{
  "n_layer": 23,
  "n_head": 3,
  "head_dim": 32,
  "d_mlp": 256,
  "norm": "rmsnorm",
  "norm_eps": 1e-06,
  "rope_base": 10000.0,
  "init_std_o": 0.00767,
  "init_std_up": 0.052,
  "warmup_steps": 277,
  "z_loss": 0.0001,
  "train_tokens": 82970000,
  "dataset": "wikipedia_en"
}
Each number is 500 + 40 x the weight over its row's rms, rounded and kept within 0 to 999. Layers, rows and columns count from 0. Numbers have three digits each. The size before them is the row's rms in percent of the matrix's.

# down: layer 15 MLP down (transposed), 256x96, rms 0.0764, rows 187-232, columns 0-95
# gate: layer 15 MLP gate, 256x96, rms 0.0765, rows 188-233, columns 0-95
# up: layer 15 MLP up, 256x96, rms 0.0805, rows 188-233, columns 0-95
down187 110:559500486556522540474470507524520477548606479541505536471506496530463442397576450516520504557478431525551484461527471572505496443453460467500496550454541476476552461516498480477535496450481475490520500556509547486529491552443553564463516450478515525566432477528568520400488466473494507494
gate188 103:453468582492543518514530473507433444537480487452476471582551502483446508499520534531517491554505518524435584547388482484460471520546545541422521470450509501524501468533492513474460560534552549472543467490504434513482525508468465533514536432452536521449476478472501448555457539439419503504
up188 099:518489484511509545459433464492519409444498577489479492562482503508535495492584512469560505538502560483454553523450525542523483441489511522502511524485459510518543454414570543520440545434468456501518500489442455495562395527520564543498480482528402536478475505533500542564509483504470548486
down188 092:551491451542550536494418471525475520541503516470519465588524470506470555474438480469501550458489497436482498516509469546458489562470543512538510521548498462476544415400539504510450504475528431426511452555503440545468512471520488477557508518460461480480449535515560545391487504447488473528
gate189 093:531505611531545472506542534484444488529486554502504512466519490454512590471403408534458528558445576475474516475486511549530478496556550531440526488500506485458562559502516475502494504495489516473486481535525508495526561486555464517533511527491462534427633490502455480559451491499460468507
up189 103:379511492469519490503436436533541558506498393526492539515528542498491464494525559541551470541526466458536459486521469468495443486546528456478521510478496443438511524569555546472574435509551474554479471513527489509554429484525462536468505460556489505483491429431427482449495500479457505491
down189 110:483516518533527526459507498497482500479469474493529451554484476551498511517513485529386516514492572520559471485545565491486531507497487460430539477482522621528473477530453463524506515503572537529489470467534525564492555508473541509492507492496538437489500448395501522438507443459522648498
gate190 097:534493501469476619423517480501478554441441533487491528513512460545434498468529467466492585442468468495545538474490514474486457483482485492537510493500447471515497537515491503562465462481473555510477486475502529461462510503579556477517505497583567468569549475506496577459544597512438444429
up190 102:516526526517536487480488548516506455543439463510532457527544474521550552484521508544511404533538515528545541466505576554509440538551441532478488476488537513425403510483496491447458535471453538506562501428553509439462507478467511522468512531536470490574584488491459402507477440497445484533
down190 104:465505469445531474508514529456559452403431514450523519510432431451538437445544529456512532489524533488554485419564524396516476512488463514518535523511435534474427480475503470511451530492499539549480546468479552494477498530433517484488521506443502470529561458434501529563537555488439503492
gate191 101:445473468490544524491514444445438466480464478479483493485456431498519549463520485490502545529559442502500542434521516557465424502487500513533531488567445565414543473518512537445563575538486453492500545515472488516462422476517413487420486533485476534504523544487568508531547531558542457449
up191 100:447420462537512524511478520514501558538451573543481531535464477498517521542400458496501496488453533425493486474490435471536547597482538536488493512478519434489587419515474486519497457537463494474541474527552468455533548470543501505505478498567481545463582473461505478485455555455432524557
down191 107:508560480458614476464531479465452498461537484474499523499434435511478527461488480461495549568468425508488555464485490488478528517446460487457475489558536517524492569441579475504453514407432490514550520578514454416488430445467510512478522455478516446468489444495512476524443499492450521498
gate192 097:495515476499545483498462459454495524503551471570485515549465559478475510560447520501509431446540428470485469489525464540441392527451444464479446525504448529550417477502495493523450471441443455504504492547457447524460468451472440582518489522460501516484525548415542509535505546517456501555
up192 093:509524415527483451517530438476450532521437526445494492549500544445451519561456529509527483438448500495520523479531516427472464437463545497511474486460511498546475526481483585460507455457515416484531526467487493533452488432510432504479544468471496463415592443486467556524548470457560469539
down192 088:479540525446501462479524488477572533535510504534521503417523450401508468494557490512508533470515467547465488445516592543470464512508451525491518504377488496494526598506425452527499441510499491557471404519495526491544576550488461513529486473479432519476466509483462469468475507443514543464
gate193 100:462535504477494500529495478548527587485553494569549467518516484500508555527507570503546483445500405519488489452505495586500414506501537551524510548497520534488566489493554520555498488533459504485519473504512506446486482483479544475479520519431545445516504406591506487414512515575398477460
up193 104:531556483498500471514539537529542536434482541560509455486449386536559470499459574517495426507480492440491449531523473534496507496453474465478546446569520516500531425492481504459491538496521511492459455554478537480571469463507473490486468524437509426446513426515535576495458516567456521428
down193 103:517512540431519460478535499489507525464486504489564513538509493470591528525468469466493564453548508403479534566493516536508522467522535566513552537547487466507460540516531529525508464442375513481482494547451497553499459502526547453585523493536444513464460504529447545447470469454471437421
gate194 095:446491467495470518493490522525487529495445456541524510443508514456478562508465513427492533488484477474493509443378593547499375520501517503490508549478475474429555441492473532541554517450440518531513484422442500530494503478507535468514461483490404479547471523492488451440474532571491475462
up194 098:559464504409519497564447551496535525580478445541466556480466491469392457539447479439532487499522525543522500523507524506494460482499520514513487491519450490413469508511487565532540499501497578510460571543490532557486570526374480437483485525495479456494522499484499509507567513554519482549
down194 093:558543541504477506501494559572504475527518447538448592511479571538500582505524553493445485538504575537445483504499461490549575522534432531505544492466458537437519480526492493561468502568475504446514408562452437486545515486541535436540514555510486534502497470460534521440499496509441477491
gate195 104:510446494457495505507477517531505441466444491553508554520467522467549506513443437488557520543562471510491489420520552448470444479505498600441584497531484510504443494588511442484469456467458559426523430533493487384455497464503489477479530489529515452513519482535549529506458535533502490552
up195 097:542540401551534473463480507497526503526412475600542514531478491448548495478386463520434513456494528446478486469462515457496508469513452535512487488517531502485558544524493486471519478469520475437547444464550521440479431481491480509481448469561461434494570538439500431550498491475443516522
down195 090:474502442481549501455493423489491517508529507406533457553530487435441460522516491438531498522539560465424514538491513510472542536540503489468532474613538503485453483494484534450493495474469502546459547442461563480492496568500504521436487464488506491548442365477519516491499527463538533575
gate196 107:517506542563553514463497501473554450501509466506524523496500444531508511513529425444455504471492480535515511442498559531517444523466525471486536586494463521490514461507468490529551599478438429510486487474574520539456491511475461535466523537448501517520444421518556515516467513543665505523
up196 094:498472470449457440541427541462499543525544562524464472559495557524417514538514570542536489518467452545540510543532416496508538508432517544576487478510538431531473490487477468420496456478562512517510487474526523437480463471545545474503509490497521452499555524473511454429505493578426467445
down196 129:512489517501482488501513488475526476486483502511516505484494489481527492494498462489346510499528595510484494497497533492496490486504493482534509508514465667505497504530508492517516450504486502510512507470481500492506496517486506489493499469520512505533475496344487498484486517499570699515
gate197 093:535498524439530581488470502501506430486496497512509467487458522471470507519468534459524510485537454614457512463423468507479519566477486513535444566525521499461472566456514524414430562537510539477513460482506463504457492479496505444425536451514600518495520470570500419494419507468508531454
up197 084:503529506544482393489519530532550514550537459528475482584508487483538547483445437534485496474458523513500558525484514530435498667503531497455511469474545503483526504583462511582481507448434495562515497528526547471506478483483535531520478531510465438527430505459533520530540484513459459462
down197 091:508464550453515480478521486517479433514540551466516459476422546534455532549509524557507523510465495515475439491432533541517582552475522486454517529482584486436531491477511465503488441528420564483506532440484489473538458410443467509523519543466507479559521521488540464587526536576480446564
gate198 095:498544506466453506417498547486478472427484484500538440537500535542473495420509474534500525452527395520505480541538555482513429490493455566516430501522519554504458477532485494535525503456439515484503453519529505465402420455516470571495529526541562486544516537483549433500566527493473441448
up198 085:498521519526531461543513466472523474535564467515497492448470557543480524490464457492565496519432507442432484524506477501478477501433520501439485522489533465464584472500480462513470551489457444528431447496501373530493574553464462446456537560503517505514454505395529505473549463442572504513
down198 082:468435571432541506522499503466482517427540485540545539492483446459500470492488574535493492492487466563502458504535506537516457442459510460501516524505531454562486463568475443432496520597570524471533457498531510522522376517473443489553446525450482457514514489558499466510546512524429521553
gate199 098:462486518534559519500450467484448481547451511527451490497382477523486509484416479467546502510474567468520551471445501501473522494483501524504500490489563480555506539483503542529603514526507453517420521499619541552463509481476479623518534497487485441487511501526447522495481426512557464482
up199 093:424509542477504576452516491512456463504421524507552522437463469460433550517460507491518463555533524466524492467506456454526453509469491485479528466527431565550546572566483563459420499488551481472530437506540461523484562531506434428531481533483440510508485537421485554458512483451524478488
down199 098:510561572578491437470428542466468476531523528537459573426456461492541570511515473481525512526556443520566495576496440484478520437567475496523465494473548408438488528473480520526513516583454536481504552564486503475565465520498569497491527490526488523500461477560510480520447515478510461479
gate200 097:499535550498614579502493485490467457427469449516527470527573474466466515451509493437555533496579476539514481495468444507467500540427537506443449439458505539499450517543442516538491466508441504515402495521502492503439485486492432565521424475552515530464542505496459501517481544513519544446
up200 099:517483444502471554494548544503512511467511530525495580440505470460517510540485533547562546466511474532496522457520564526513505418503443483522498539516515483548502508460447558570494536477547450510529491486484550452573558508520442480513476457550529564610484611538535462570488553518459532522
down200 094:484537506482493466463456568547538498505477507486511478507485508498454491504510531504502495437521481513492483480505533549499548543574471547519508444459481542521519526398522508433514569413492581541463537589532540503440567491497550466417557558499565441478433544464482508483502540478587482545
gate201 099:487489550545596512461559457551516443526437466524529549443567518503569498473440420447487479469503559473469493430477501512548470529525483551431498508437425525525525518561538488545527522451434451469492514477562473489507489543423505495528422499518518513515416491513484513515478508516567488521
up201 097:503494501547553489493553507528517435548532552528535510439538515552523504467506495491471451420552507489476484486518541501561481545466512523421523530461468538503518541575501458488594525470413422526489460426613548509515497520504523504522437525489543523499472479521509495492453518489608506573
down201 139:500512489495521506491499496489486520503515512479491502511498509498477492500518531511678506513504394508493487510497500514499498528499503503480494479499529315494496494483493506492487499514498500500490500496508495492503504474498472520494498502499475502498520500668508483502507506497467314503
gate202 096:397473532462499528464590504559463474506482540484440502466504469532508515517490537464504570525512482478446519558516494477452371461470503523506460456532413485581510472493539448445489566583543465488478475548477443477487463496492465507505557461514514501568481549528505517434500456522550484497
up202 090:451461514453552514508460491407529504478535467515513565533448524529484536477481448505503488468424497533536503449498453537512503488476489406496569498531542500445556547546512531505545458471470566481510498522533548486535478509513516470464439568488452478407484507443495536515570638509479478544
down202 099:452481546503522494478582527527538490474505489509535503515489480468510477450510537413620548487468463523498464531500539498514399491440525466467446532568479464504493534505552405506524512560422586478442435512476497454498520543518527521495556533520530488541515503516496535500517510469539405434
gate203 101:520487547488516541499507570405505484531469501515505482527569423544525575459442502516541503476557400533508532572572466523509463534468482481501495508513439459541450465506535477428489478468520507521467533471580440535444514497527568587498463454481527484564558467508493465486466516486501466567
up203 098:506470422541522457574473481547508416501501575511534443489528546514450464497486493537533509515537616472518499479441499472424499455516411541529488499477519548494551510498477488537524506551492503485479462498430533447453532504499469489519596481561559478503479493451556600544541471489499503452
down203 096:527487531534530477422535541474592441499504477445450546504498560417479570497454483533457517536518518498510468561439516517535475435510548535511482560483551599461489504501494457456487503506432487535487530447469509515577515473491516485491583513477520489542556465474514493517550611470459550474
gate204 099:489471537531553495478523558551522578463466490505499524559471507396569519443476493504506540509499488558527617468446528522443473530563472512545472518529510490521544525475570522553437516525446489541505537462589491535554504454457494495504457443468564499460509527422537494498487450519447475526
up204 101:454470592464469490527536509526463478459531486513462441490541514553537527546502490455485533543545576557465468553520441492463451489461469554516568535539461512506514526520470547455492520519446569470530486610448454482487495558458504547536486521533511570452567449491542471524472473447576464481
down204 100:499448555505466495402507510497500493487449558459443531486472540451528461478464499530508535584472522519532496520520437490467493528558540491439476478524469548533462517561444556446505456458458490457467544500543464489504588425530472524562528547462493511543550469464508438446538568527557549441
gate205 103:531534521454510485480424494431443527495489445538500527522460564511422530576463504455518466505463432531525544465514500479470503467441475486473494557471466542449544491627424457466458461482498527576498481501485468522479476439551543548507497518535463528496471479427502524476449487554409483492
up205 099:500438473463487483554465632492405470482490498496549491511467447493509461445433492527518503463476527469514458508457483534470488503556561477561487520549523518599482498499513428473491520541473495513444457529527434497479486494531587499512532485446559532480508466453551590532474481420479515461
down205 098:475525514560494468511583427494511503454504451584454516553539475482382477521482514537512510569432489510461502494506448513495474534523458444457545521451516468491497520416462512511521527472556564483546541527490485480535520432464513559494542563568481564564497517497510470548480519481480417442
gate206 102:473505480479468493528474565488491557501513526525477506492482457468466519424456517426537514457493448562526557400469490546494471535489515520512540606487499495527522546536464532551537468515448479520483562459458493482458448489458500493513430500412478456560518472429412438483434528542510439474
up206 106:574491482520507529515407528580501507537481487456542547474466498491500486452433501393475516491501523534493514437458465511498484539526508507505538515454481492594484577606509480510511471477522423485504563508484406462489418517490536499512512496444483519489453558449423480480528441531464457494
down206 093:505535536529587463524428433537475494533474542511464497469553480527563397600522499510479486494541529485552538479546458482445556503479454515418549453541486529502540554480514535575523507529558524471549461495457481492493539445487549559427487529493489431481478537463469475464462523478526527454
gate207 103:571488534475494505448516531500429446518418512474482500433525465489540497568528496538484466528489469528510516555468507445511458466505486466480501536490479566576542444516519444457452576480478589466394503560524469469491461484495542432525522485453521497505521527426559546443478500484592484514
up207 094:478419591523522554444533534529507480499501480451449463532485474475531486500429512496564519550523502487496465580476448566515435528517573461499613516499539528550495455457457491464481504484499530475477389479498465497517490473502587511582505443442513481571513487474463474521507525537522522474
down207 095:498550523479533417479487466523505578532566467461552541514473513500483515562519497477486499434461579493487558460505529433488420586455446525453549429525500535524522528503442538493439508523483570568465483530544528539418518529554434480523497508505535479459412513488526539522513484536471530487
gate208 092:453563545520560563519482490472500530449471511435466496496452550482497544430480487583522480517429536545443526582515534514518464512450476508499502468496482503528503525606485489499558561497518513488372523490509530560496459438492449601454484488457499472462517530517543479458512524462477462539
up208 090:495544579478520531475415479508553491464485540439453473476504523479474481461563513547494460488400514526377485543488482561494499418484520535564544488507470503471522507566477493531547502477503558475445437502463568503508495490512534513449518548477474441476487487515566460419516552501579533496
down208 088:513502484540518498492436562532583483500535549534527566515520575549511510441472430532494494494483460482480530489525424606487495527490491406524616520505496449521478551446509483532490498472495499449526435531456430526487489533519498443481493467486456568473542550518435504572491449469521481492
gate209 103:510495515509522504548520495535461538474502511535505512486569487444532531461512391504596611547469507494523464548484496489526463444541500474538482548414422462482557524506510547590472521497522501495470491429497440517564586495513473464453474493550493498546473484539503542424491459512506443469
up209 107:491520491560478456523618519528501603486573467499489572525489529527514492440618555481493526553531486576520512520452501532499524496461454549494483507496509479435580540426527543487521426483464474476528546546448549464478472490476506470441544523475483513481494523508481475554539512537530554472
down209 109:550590478422406538501548489557457471590516485580520487446471516445506537448546533485421511508546506547552429477555488510470457492547442520466436459486467560488545445564473515530488503542481533415480489537502528512509528528509487551476538517500488476481474429467459516494467491522469520469
gate210 098:460436491515522511511509572577498457499547477506496508467517518453471515508465451460489482490518520494481613547563521499483507531522491554389492537485518518507471438588495503424462544510467478579514501491557533478436525441607475488504515430484509549486566507499518424526509463464444504487
up210 101:461505451520554433512463560501534433565577487538473480521507511450396496508477537427459450541449547518484559550471494505473501498545547549457479544524602515499486491549484480455482542454468544573510439496550557485511457473501549460531541518465447506486430514477574527494492489469514499462
down210 092:484385482426537509603510439514470515505529541529507521529484431518436469460530494415433489468497532410442496507507508543469528465467467440480469492561521537546509530469492505479466536513528483546504383471494496443471418549514484464505528530492493515495497492459561543466463556515485528487
gate211 102:450486492559476615432486435468442473509532512527492456493535449478524517428539533499569554501503457485499488501429566533491404534506480483468476515437449512429472459503540443477491491476481517503474524510568486447491492465518473467511444547432522481542514429486447509415513496569461467506
up211 113:433447475542464516448474422531501487548476488486526524505480472433520523451572517556505498519446424471521473509479523496498497517530478438488524462465514540422465470465516439465482460442521492540523423451514486502534478521425473435553465550403526499500512478492439496378537536524446497468
down211 100:490520444532495590500393431481502507522474498449564445513483596499522488543484487412488462535515519498469530505544494449484555563546521533451449527466577491474469522466528524485521511527546453514487503425516457540533537556517471531501463577560475549547434462478505470521526425533511487503
gate212 101:486523526551592455532587496508499598452489478480482499441464478595494539468512536441545523530453469555469551450548482445487498516474560448480417463486520533508500449505533504406512505536511446463494454516489525485537417470566466507520478470475503489537451494561496476532488497571540486535
up212 107:504531539515549475567479459523495518450438467462579500499490495551545504518492540517526495537529507483437498503594478393537544478473553478468498491481536536489460487483537584487473436562541437474493440473481501530579470502509438506478454461443511533570486487460442472546426517503512572558
down212 104:442515475485513450522492462578460551526468542519495541520453480519479415487485481585446469478459547429478528569564513488434504490470500439553471489537497506480507488436475522486481515491497457582506487558456549500483468557526550609561429445500526446523477494497533491533459449525480569519
gate213 094:518573466498515550442516483514494580477492487507523490472471449464579524519454547557532465496495435529441529527502564411484432506484451525487485399462534515448555516524463438449492486494468482447510498529448529462498557446506525551454417457542563506502535534576518496502525541465487533463
up213 091:573538444477555561431514488533513539487523456502492541490444513442529480458495503438491450535529445565422583520519486484500480503494433527465546482487515510466482549466459424475477500596462522490515512524430489497456532483428568455442456529552473496534559536546487498464546501438491541548
down213 097:501530566414452445455503531518499488502517461491532513585545481518559505467576490521533531548446462475439497528496465511537534491446485476487470540519474459479493513534506570556591522516418443438540479576409446483488449514522420551531518475487508496506536485516510503489559557502552454533
gate214 090:525438528487560485506559493486495502569482516516489516497505561416490519519428549446520548498468457510528477549440570495513498566505485457437414541475479483581514464553545520472489575497535511432551551473509467506470429483467601544458531506460515480476471464492460437540469500533532449479
up214 091:491486447496440561456569506570530552457489499473494531556482543451451464517575455431532531507438507494493572457484526549478479521466551445555467500452464579439496432517422521437459500480522466483564420511479456428507482491481527443461483498471460509531504471473542495463517452450507515510
down214 094:559427475533521585509530504562458491564496467544531485508510485534531513499532486476441465495550551481537482474481544523495573474550472485503501534479531558518478387522481553471505479436457510470521503525521495480531450524528477488459449461552519509547468521439580448529481510363465567468
gate215 096:416398505570507541491519497439416450437488506561482497476481489518580519525487420514497459547503529525447508467489460507518454541465506523445523537492528451528507471546548491482472522505457493400451466534489443477488478436470584526532452527502548466483519565443460534499555534477533470483
up215 115:522441489525491502559449484464534479484473563514465479513449534562528498491446443569494456454482491486445456457443465515545538525444521589459561538508583522541488511475557542488513456560474479529483463508482517573497442449440525529564494554501540499464523557414469502526589506536504495533
down215 102:517537444453472566553379531523489514622511503529511474551522509512458539465475588538492477509502511540551479520507531469565605447455511522530498522527541476472504497418515544544470528520465501495492512458497501586524506514520548513529450551491484531531477530519438469477461478574459503455
gate216 095:488482439524550449519490539482450501532528432573509463399538576503476534509518542471518518511559429569549555470509490474477483477460477519468505477526501549447527475569558534518496553518533540440462497450505531470439422471512486582476477456533448429557545495546532461495450459512489476509
up216 101:541524500520484529451511483577561509469453530474499511586493403502494509431488441563483536501430521468455480564511530552514551536477585531454418521511431504506534498481478428437497486438537503539523471499472489479570537507540488419551503515469553552477510465463497469494556541516484503440
down216 092:514495571560502463476546494470497518472522534539486534505495485527523472508489552434559492515470433565481484536478478384542479536509497514493496455554546448499489437481497469500513450469555603456535513534465561489556537453536476488531531508475468572505397432536491498451518416534540459483
gate217 099:489481540448493536504585528507457441521494494477555447452517495502451511508494526517486454567511504510498537466480477499511501515517402564536548534484393532539530454440531488560452476464564531537496570471577539444480527479546497514454551468479504465581575464520481526471485572557443501506
up217 097:552562526462501461482537444521482507508409512470473460521504484567489543429558479481507513415523574535557484546463511482497497428527479441543492485433490570466515446472542451444507536449525490461457453474506541501529450505564584537502478551544516459518450519492548543484441473438472498461
down217 093:492476525469552477472491556493543512503458534439493500452457507440488489567468514443470540514508489490496459487486495509423487529493502603525523487532436520541568499486538535564518477539508582544465518494500472436521548490548505483599496443476463535581589504480441521483520440432443562533
gate218 107:481571481545504516535535542530510490480451471495487504502497552563536499468458509566504506512555478523501454404504496414521463526498541495457521464478447485487486565569593497492452565484481474501498468559509555395472569477607522545484469467565514449542502566550501510475480530501550489514
up218 101:558503517516483388455470504514489597488546438565498507445431537511559509508507515533498475504562538436475483482501512489519506552542528539504426510494494460506520580493531493510535532496482483445523457537518531553512467487394472490479493452504555468444452472613538490529504505570566522518
down218 124:506558470496522532565488432493474487490521494473539508484519484541456469493496494491572477532542408494461569439437504554471480526488477469505468466487518352457465479508498503473469481465562459508515524474463496481524519503503532521452443474520452479486509501550549505537477505563481332500
gate219 100:486476564494550503498503463558501546515474470506500468484490480495497536497553565464573479535534463546482513468505410515511478456451519508481514585551432479465570526519533562529455520478438525484511445509415416494473517500501467514508510558496553494488498508570531496581545600549478405485
up219 097:456461484534517435484549546504454522518500521516536513416527564522503518480490477533471537464449439522465491474485495546535543542545565503474479473521549469469481393493524511450494487531459432490501443493555487524465468490630485547497485587496591475487455512588501500471486446504453451492
down219 101:521506518462563534486514462489446474497485508538566521511432440563523512507538449574484501462521516524533455544497530428526521535444554543524421513489542521500497592552545402480446515409526478529482532540496531539539485489522448463504490474491618497438537469500478432459515482496477513526
gate220 098:451568531493499574537470427503506402471469476447501447486520509491445500418504491511555500533503514540510550497503473459439462442519614458468508442545527465512469456486509455517512538546527520459444503508523467463554540463473543449531426457573491515466446464491492523437462490469476431501
up220 098:388447492499535572513438509486469557467427560477517590450519498507442491470481468462500492449526513532478508470476505410501478540521474451501514522448546586471588462530553455508550413438495523534557531468495488500497480536470477443503490511540562513501496503496499509548491511442462435518
down220 094:534463498491448454514598480570530518496457431523542571554490466433462393533512538470511505540532482544494553493531506572495471462528532434465462533506516456510475536513505480480474480455482512482449541534471558443555530514488532544450526505443474605499575527528531530491471455488538443503
gate221 100:431519534542544544478572486505451520497529585503460484509493495501485501505564499448465468496546477516550598442484518468411491491482531530437502474468499511532579455541505512520431515465490544493437575542487568491478528481523525512475550490565413490504500523407440492507552519427526469499
up221 103:440476478547524511519496533514503443476449513527506507492510527515598483506476524504514468457548525520420474553531505468490498524483515518572561482552501477511567525515500561520525549411519561458553610455423502567570430510469475487460504517597490537558485543567494522536491503500493479459
down221 100:536587450462467522521480488453498545469496550481517473582449519509503484555460546495493485481547458519574448523522488547505420512469544535496478451505499560495515527428537433543501513535496405469525513505503455498459519563521591587464495517472477522571518536435459478482510506461558454436
gate222 110:516486496476525472530570504493488514516564448526523509492553463531499501554491498556530498567496451550505534482450494491463503521478565582427454468418541589461526467514516498481455531550520515541459487555501464426511485459562466537508573553392507454538499587457504488512439513528483496551
up222 095:517489480479550458517513491481459484478476534521478559506455533501558526524460445544493482521533526450525488489487477503481447517441499530525601560481564526430573460536464521537477549516461469523531421594480471514493502521484538551523548555496410467516485513355429517480487472466530493474
down222 098:473543531495442460464519514524538475500495531534506518460467522542487378470521525515516494454484395551484517492494497479486569480573479579419505542468455443581449469500548477521490584457514499503480526523495480488567451458522558526538567514431525568528464426546482487505520500512505485465
gate223 096:564554415508448548506544508592497554474459470551487514472421497518482567505514550511505481483483439482483503516503519434471485547440435516520451471492524554436490448588511415514542506517485540498483479507489486460478448442575477543499462571552528511502541529585569513524507482484528500478
up223 099:485472539454527462471476448471531479519540522530579455529507453495537489493410529515518530549542500503481470464478566528530476536565532441474526461456522423577507583490478520496478481464461468437524499470546450415483550497404548516491502445412492468530508487527478476543473545534440536446
down223 094:491566516552519510518477433475501544420544545519459502530478433500494438496385509471536514459470487515429484486521494454485380478548465471491570467562546472507509473487521516427478481404447494530540534509463487478477515469496526521466425414486456469569540502513472497513448495515515483500
gate224 109:444562518505596539466477514466468465455435540504497491474464449492540514496499474400534489566552556510542592474479468499510471513530457555450536531524528491507478451601523404463485507552449551508525551584509550525484476470486484593521484482482508450504502522496484537539475477458523497482
up224 101:520441483555436454530522520475559468487515510512581524465510483495487536539488496541447472473544492431421482484455491426433478485561458530504430411505470542472552500457515462487443498554447484535519519459483467458506512503556504469485485457551517463501456490596573555528447513517498541580
down224 112:514545546536555563478529518482471530525500433442510410511501560504533526504575484568586534500530424463447547467426460522496491497496510546506537407507555415536458525537527444478513579514508533521564481460533446470513468556485505479553522472434487502480490494548533496516500521491541446520
gate225 098:457465434518431447507494572533524512525537544556475507499481543462476531529515485545501522564554507493592497448482518504381461539470521524435444453474501418538462494507503520478413536479517438468525537467473490477496479416486487424490506528491515469534506423503468558533517535456477449458
up225 094:498448557513491450530552566532531461523495405547532538397479502550457501549501524565442532476489542505464460414452506523532491487456465492492484474505464513444488536498538469467506519487553472488572457542479532494517514540530445529518536496509518421500517592512488473513555574546595482456
down225 102:446580441488478428502538478517442530467498447490521541519481547573522511465525465493531446412492550488479539527534424529501589528519525552452488520464552481457498447458467495495510486558551470494487460451438466492421493458464513544510504515530481516515474503417539603478490480470471423515
gate226 106:553538536515521559462544533505512463433529489493488555511533480491520528443517544532550534584555488545506544488474442434509502469549497451537420450504551475445413552520548576553457561463501544474521541454565449453536491453571486528497496471453518444523521552504512543466488502541481487536
up226 104:559537524527481614515499542496535494450520539591485536512546474478485457412528517508498543538549585488466493569557514464501522473477497437528514420507515466497422568534533492507464494438415487477483575479468463567497546481461552498540493468469489456474524571523496489479488492544541518532
down226 101:441593512442466502441452534515539464514515520512557560491531501544528524497548381546469488480467517495535499495586545491458516493505451462460478483590474529548488429477505481545449523503423494536498449587531580487564453482476505535528500442441527493455501479483518519498512509542529556507
gate227 109:454524495506631534529531517503518601474431496531491467511511509543547569506454479404532543450546498531485543531499529493521495613427493488507512504492485461461494530513509519447481527536503521497478584483483500489489528505469538507434496503521450495534504523502517434506541469481524361536
up227 123:475545510493631457492479491520528571500450513497528503522516521576496529527472496420529582437574541489467487502457532520489541515448469520491517496524465483523489532473477539443487500492491479534468553528467462515464563541447554564432498481564454518495512491493507390504540454436492467585
down227 108:512477511528487516523535442465442504546545564538566540484537537535530473468416555523530515468486473506500514492565509542534529465563544464485459525595466475494446412476492472492529497516435530437559415468467496593465518498523438521513537460426504532529438441532482469450466504492525472514
gate228 098:464406492530513467478641478498501576530465537528483536499519472552479525442460434516503509461451440496475473486436411397483479507473556439498510536476474480524570499502535554457535510546560534540509513477508567478473493455477451474509537501505463530473474525491516404508493482473519507483
up228 098:477490468513451522534445492511490525482523453608496527516524480504588476463523469541539506432516540470452466494477480477518480474474554523488486580479582499537466528525555478538488510535515444481501522586521445492560521500462457508528483529558500497398498524534518482585448501410495595446
down228 097:450496550549489456488471539517524458554478490606526533550508550478449457531485509540560475537479508515438521456548554588544522482477556498521538472543479395487518531472526485483568513534475470501548504452454592554515503528466495504440473510465489593541508522556499494454466529523543443532
gate229 102:487490476511559539540558547465422503455410420511483448503535414482473494529503470460524543484429516525524511443460501497504467513518489502561468524476454506526509443526509470490481476552512536521465566549473459523449483465473555589500458417504542510551489508490541451521472572480409449445
up229 099:575458500519539523547513507477520452499490413512484450522504455475418471470534476478521549428401481504575456460497534530460517480496510511603471482480460536510467433479470500440516467516453552541476487563464488505517510512490521495477503483451493566558448501471556471484480532455379510436
down229 107:535538495456546450512455507529499452489543436487481526401523455530546527611443550495543436462448502464501497568524470527469480560508503440530514505473503443443461503413532470470489421463461472513500506501475456486569550494518460553531524515534522453515444506569548478491456432478515479531
gate230 095:495441539467563592466507591491550573468551486518515502514484486525486552433531473472555532471458488476610545491497506522498480464519538460453561557480538484440516512560559506509581508437482459468512567525532532469465462502530514502529502450493498434545505509596532524495479470525485473443
up230 096:517465570459514522466457502541546595421524529513491518521518501518495470420541513655556476483482513429524462457496536516504512511549521504435483541506525455458484508532556492469510466491529475514490509495475513589488524490521464494516482499494531470457462520561460611586492528531531475446
down230 095:495489463510516495420481460562482544470486551542487509523515433537468541458531506502530519508535543489531557529543511493602523506512491552485554586499562461530498534538472586498452486519524358507531531462498515515489479506531538448526466542507502510571470538551486450496555492595533555500
gate231 101:441520421558461511481498479437512498563493531502499511493545490533509490468521470507539547511497433569507477417508534457444471472463527514511495517474532431536534432556481472583545576524483547517491519549473509457479487435515470552506474477503515469582599602533541506480497478522525459426
up231 100:530502447528524481556513515412488548470446458473539449465526468457572477493547577521462460474529467518501512454544499539473517508552474528474529560463467503530584506466530466587482545583503482561530500413448499507497457471521491548546538471475454547497578569470558507538510539452486509537
down231 092:525481506481481503402514491460526462518443499479518495472485488520589488500397477457518462479489446456492530484517472522489473517496452485548518509473531488502524468613515535474526535479513477502559522483559456431452507619516417515501513530482448535536388394510519478459504476488459511486
gate232 103:468517593537517585491545494544471411422453534456501493450532454501552491437550491447534530515509543494503524520444472431470459531528469519469553527552517517500543429571487524478508490466435503518543530555556487439459535488473550505503526484566516507550463506493526588445540536479527453494
up232 107:516505518485449522495478533476524506497590501537453528523463539532518497562494492422519364497573478496487496507484476500479445495548394533502503431565615454483458419532543538480478510522516506553555532506521519526521479481517499447499515452467493522446548454569512510441523481526528513458
down232 100:498519473518473519481539543501455474468549526495507441474485545512503467411452482444464502511501440434490442504515458384534515472521439579450481462498491512550552552514512446528526474526522516510511488476546516510513560608489572482532498557438485474566405516433495527517479493484498564537
gate233 094:536504627522481511470469537540532475481548556472504521484496488451498500380568543498509506517511434587544532503516473535473514519480474451466559498571483526542502485524510515466457515553552561499493513509517475487448467448552520444511530408553500456427478424512489450449500510552514488464
up233 091:514471504507431454453563531549509545474580524573463518474464540534475488528527507546510478560482550472460549507535477541437502538517439492550499494497539490535532592538538497511474585458520590518544491428508450434545497468522555432480488437533462505522464488546518444471533546484475502561